config.yaml
num_hidden_layers: 11
hidden_size: 256
num_attention_heads: 2
num_key_value_heads: 2
head_dim: 128
intermediate_size: 1024
vocab_size: 1024
hidden_act: "tanh_gelu"
norm: "layernorm"
norm_place: "pre"
norm_eps: 1e-05
positions: "learned"
qk_norm: false
attn_scale: 0.0884
bias: "all"
tie_word_embeddings: true
parallel_block: false
init: "normal"
init_std_qkv: 0.0186
init_std_o: 0.00396
init_std_up: 0.0186
init_std_down: 0.00396
init_mimetic: 0.7
optimizer: "soap_variant"
learning_rate: 0.00289
lr_mult_o: 1.11
beta1: 0.95
beta2: 0.99
lr_head: 0.00459
max_grad_norm: 0.5
warmup_steps: 200
schedule: "cos"
final_lr_fraction: 0.1
batch_tokens: 65536
max_seq_len: 512
doc_mask: false
train_tokens: 230700000
max_steps: 3521
dataset: "wikipedia_en"
Each number is 50 + 15 x the weight over its row's rms, rounded and kept within 0 to 99. Layers, rows and columns count from 0. The size before them is the row's rms in percent of the matrix's.

# layer 8 MLP down, 256x1024, rms 0.0792, rows 0-42, columns 512-543
096:45 40 62 40 37 35 43 48 26 46 38 51 47 00 50 30 65 87 39 52 19 57 43 39 78 44 49 70 37 41 56 27
102:54 28 26 78 53 64 67 66 38 26 46 64 81 54 64 61 52 38 26 49 57 69 63 52 52 41 63 46 48 40 44 46
101:58 35 44 53 40 34 63 44 56 29 49 35 69 43 45 34 59 48 70 53 46 22 44 30 47 70 57 55 47 53 63 63
101:57 60 46 68 39 40 45 08 29 45 70 55 13 40 68 59 49 52 63 38 63 48 54 24 68 54 21 63 62 55 45 45
096:16 58 40 53 31 75 62 40 41 81 43 59 30 49 44 72 34 61 30 62 38 49 51 60 54 63 44 67 58 19 62 41
101:42 62 54 59 39 48 75 44 45 42 55 57 47 30 61 75 56 28 66 24 59 37 25 48 12 43 53 54 37 61 51 42
103:47 68 54 54 74 42 48 84 66 64 45 56 11 42 35 60 46 42 70 46 56 54 27 80 56 55 66 56 48 50 81 42
102:56 61 65 75 33 73 45 32 37 21 51 50 18 61 52 32 81 45 46 29 65 39 45 38 53 40 27 43 66 30 18 64
100:44 63 35 38 54 38 46 40 59 71 64 52 40 40 62 41 53 65 42 40 67 53 09 70 61 57 65 62 54 59 34 63
096:61 71 29 33 32 99 62 10 34 62 72 69 40 09 62 51 63 54 54 68 43 31 48 61 47 70 64 38 51 41 41 45
099:32 47 59 38 35 74 20 60 45 64 63 62 61 66 87 27 06 56 37 64 46 51 20 41 46 63 80 29 39 57 58 59
099:58 35 48 59 49 29 45 73 66 31 56 52 54 76 46 62 59 27 44 89 63 46 39 35 41 58 49 69 71 31 19 48
103:19 28 37 70 25 76 74 49 57 68 76 62 54 41 67 78 32 43 54 53 34 28 34 33 56 31 66 33 26 29 62 52
103:74 24 83 31 44 49 65 87 52 56 63 57 46 45 19 70 48 42 28 22 29 54 53 37 54 68 34 53 72 56 36 63
095:58 46 65 29 52 30 50 49 50 61 56 90 47 57 45 53 48 41 77 60 42 38 27 78 54 51 62 52 61 40 42 69
100:44 52 52 27 21 41 55 61 24 35 60 68 31 59 74 69 38 50 54 66 49 84 51 40 37 45 65 27 49 64 59 50
099:50 30 60 53 49 66 52 57 58 56 51 34 72 52 42 44 35 39 87 78 60 55 40 56 68 53 42 63 46 64 64 34
099:69 58 48 54 60 44 23 60 49 40 28 31 61 63 31 29 54 52 20 39 49 78 52 48 33 61 52 37 32 53 42 71
102:40 30 44 46 89 60 35 44 58 61 47 53 43 27 29 52 68 40 60 51 59 26 54 63 60 24 67 51 27 49 45 48
101:51 38 59 59 55 48 60 28 74 64 72 51 41 31 73 35 82 64 63 46 58 65 38 38 40 67 26 99 42 07 50 52
099:45 31 43 56 40 49 46 44 50 69 43 63 46 26 50 53 47 38 59 53 33 59 49 53 36 74 57 81 54 61 41 55
102:36 50 59 31 62 46 67 34 32 30 28 41 64 68 70 44 52 26 53 54 29 59 45 75 54 25 48 63 56 78 59 50
101:26 39 35 33 59 40 44 42 31 73 78 36 45 79 26 67 49 58 68 62 76 47 45 32 56 64 55 53 24 50 50 65
097:60 31 36 47 35 44 37 53 44 56 56 39 37 37 58 59 49 49 65 39 39 58 68 44 40 37 24 40 50 31 24 68
104:69 45 30 34 76 60 60 58 61 54 71 75 30 60 28 49 58 29 48 46 58 34 59 66 68 62 47 97 44 80 64 70
104:57 48 62 72 45 50 52 56 65 50 33 52 69 56 68 69 30 53 68 37 34 56 48 32 60 68 47 42 38 56 66 52
096:51 55 45 33 67 30 47 45 62 43 38 32 39 65 18 38 47 51 38 44 84 53 42 54 18 85 52 49 37 62 61 73
101:30 33 57 76 39 34 41 20 38 65 58 58 43 17 42 45 45 33 40 28 40 54 71 45 44 47 46 49 63 55 28 54
096:31 59 36 24 64 60 68 24 39 46 61 37 16 57 18 56 62 15 58 58 40 19 59 48 39 45 23 60 31 66 37 56
099:30 37 80 46 73 53 46 47 35 37 61 46 46 41 52 62 49 41 56 48 56 28 26 50 92 47 38 56 64 32 59 58
102:53 86 67 35 53 56 53 47 54 59 40 56 49 60 46 38 68 70 50 57 51 61 32 43 68 45 25 33 51 36 32 52
098:33 46 55 28 70 72 37 56 44 27 59 60 56 27 42 55 25 77 40 81 43 54 69 23 45 62 22 36 42 63 55 39
097:63 57 30 59 47 51 35 51 40 24 49 67 62 69 09 40 41 37 15 70 55 46 62 44 56 54 51 45 56 57 50 41
103:31 52 64 65 59 55 67 42 46 26 03 56 35 46 68 50 31 49 24 27 53 43 40 32 85 51 47 38 46 56 52 49
105:29 56 64 33 63 43 51 45 58 48 42 62 57 49 28 70 62 40 51 41 69 43 55 66 57 66 44 48 38 38 60 58
099:64 60 43 34 27 69 26 41 56 41 58 28 07 58 66 23 36 65 46 88 81 57 71 40 57 54 56 49 36 52 44 60
098:40 53 39 63 31 55 59 60 46 74 52 54 28 74 12 46 59 35 79 46 52 78 66 54 34 33 62 46 52 59 52 41
098:69 60 44 31 64 42 45 74 63 52 59 27 43 42 36 52 75 65 67 69 60 42 50 47 39 34 43 51 27 70 64 21
099:31 45 46 74 78 26 52 67 45 44 49 60 65 49 41 34 36 39 37 57 87 40 43 17 58 26 31 32 57 54 33 65
105:95 45 61 56 57 50 26 59 43 31 47 26 41 42 53 34 45 54 49 46 49 33 48 31 59 36 63 21 51 42 16 33
099:76 48 33 17 45 71 55 17 48 43 65 47 42 64 45 51 63 71 80 66 50 38 46 46 37 62 51 48 28 45 57 14
096:57 45 61 60 58 33 50 37 41 38 39 49 48 63 48 48 28 42 48 56 42 52 40 45 88 39 41 56 21 55 57 65
099:65 80 50 74 17 23 67 75 40 67 49 39 62 57 27 19 45 46 40 41 53 66 51 66 45 52 32 48 55 57 68 26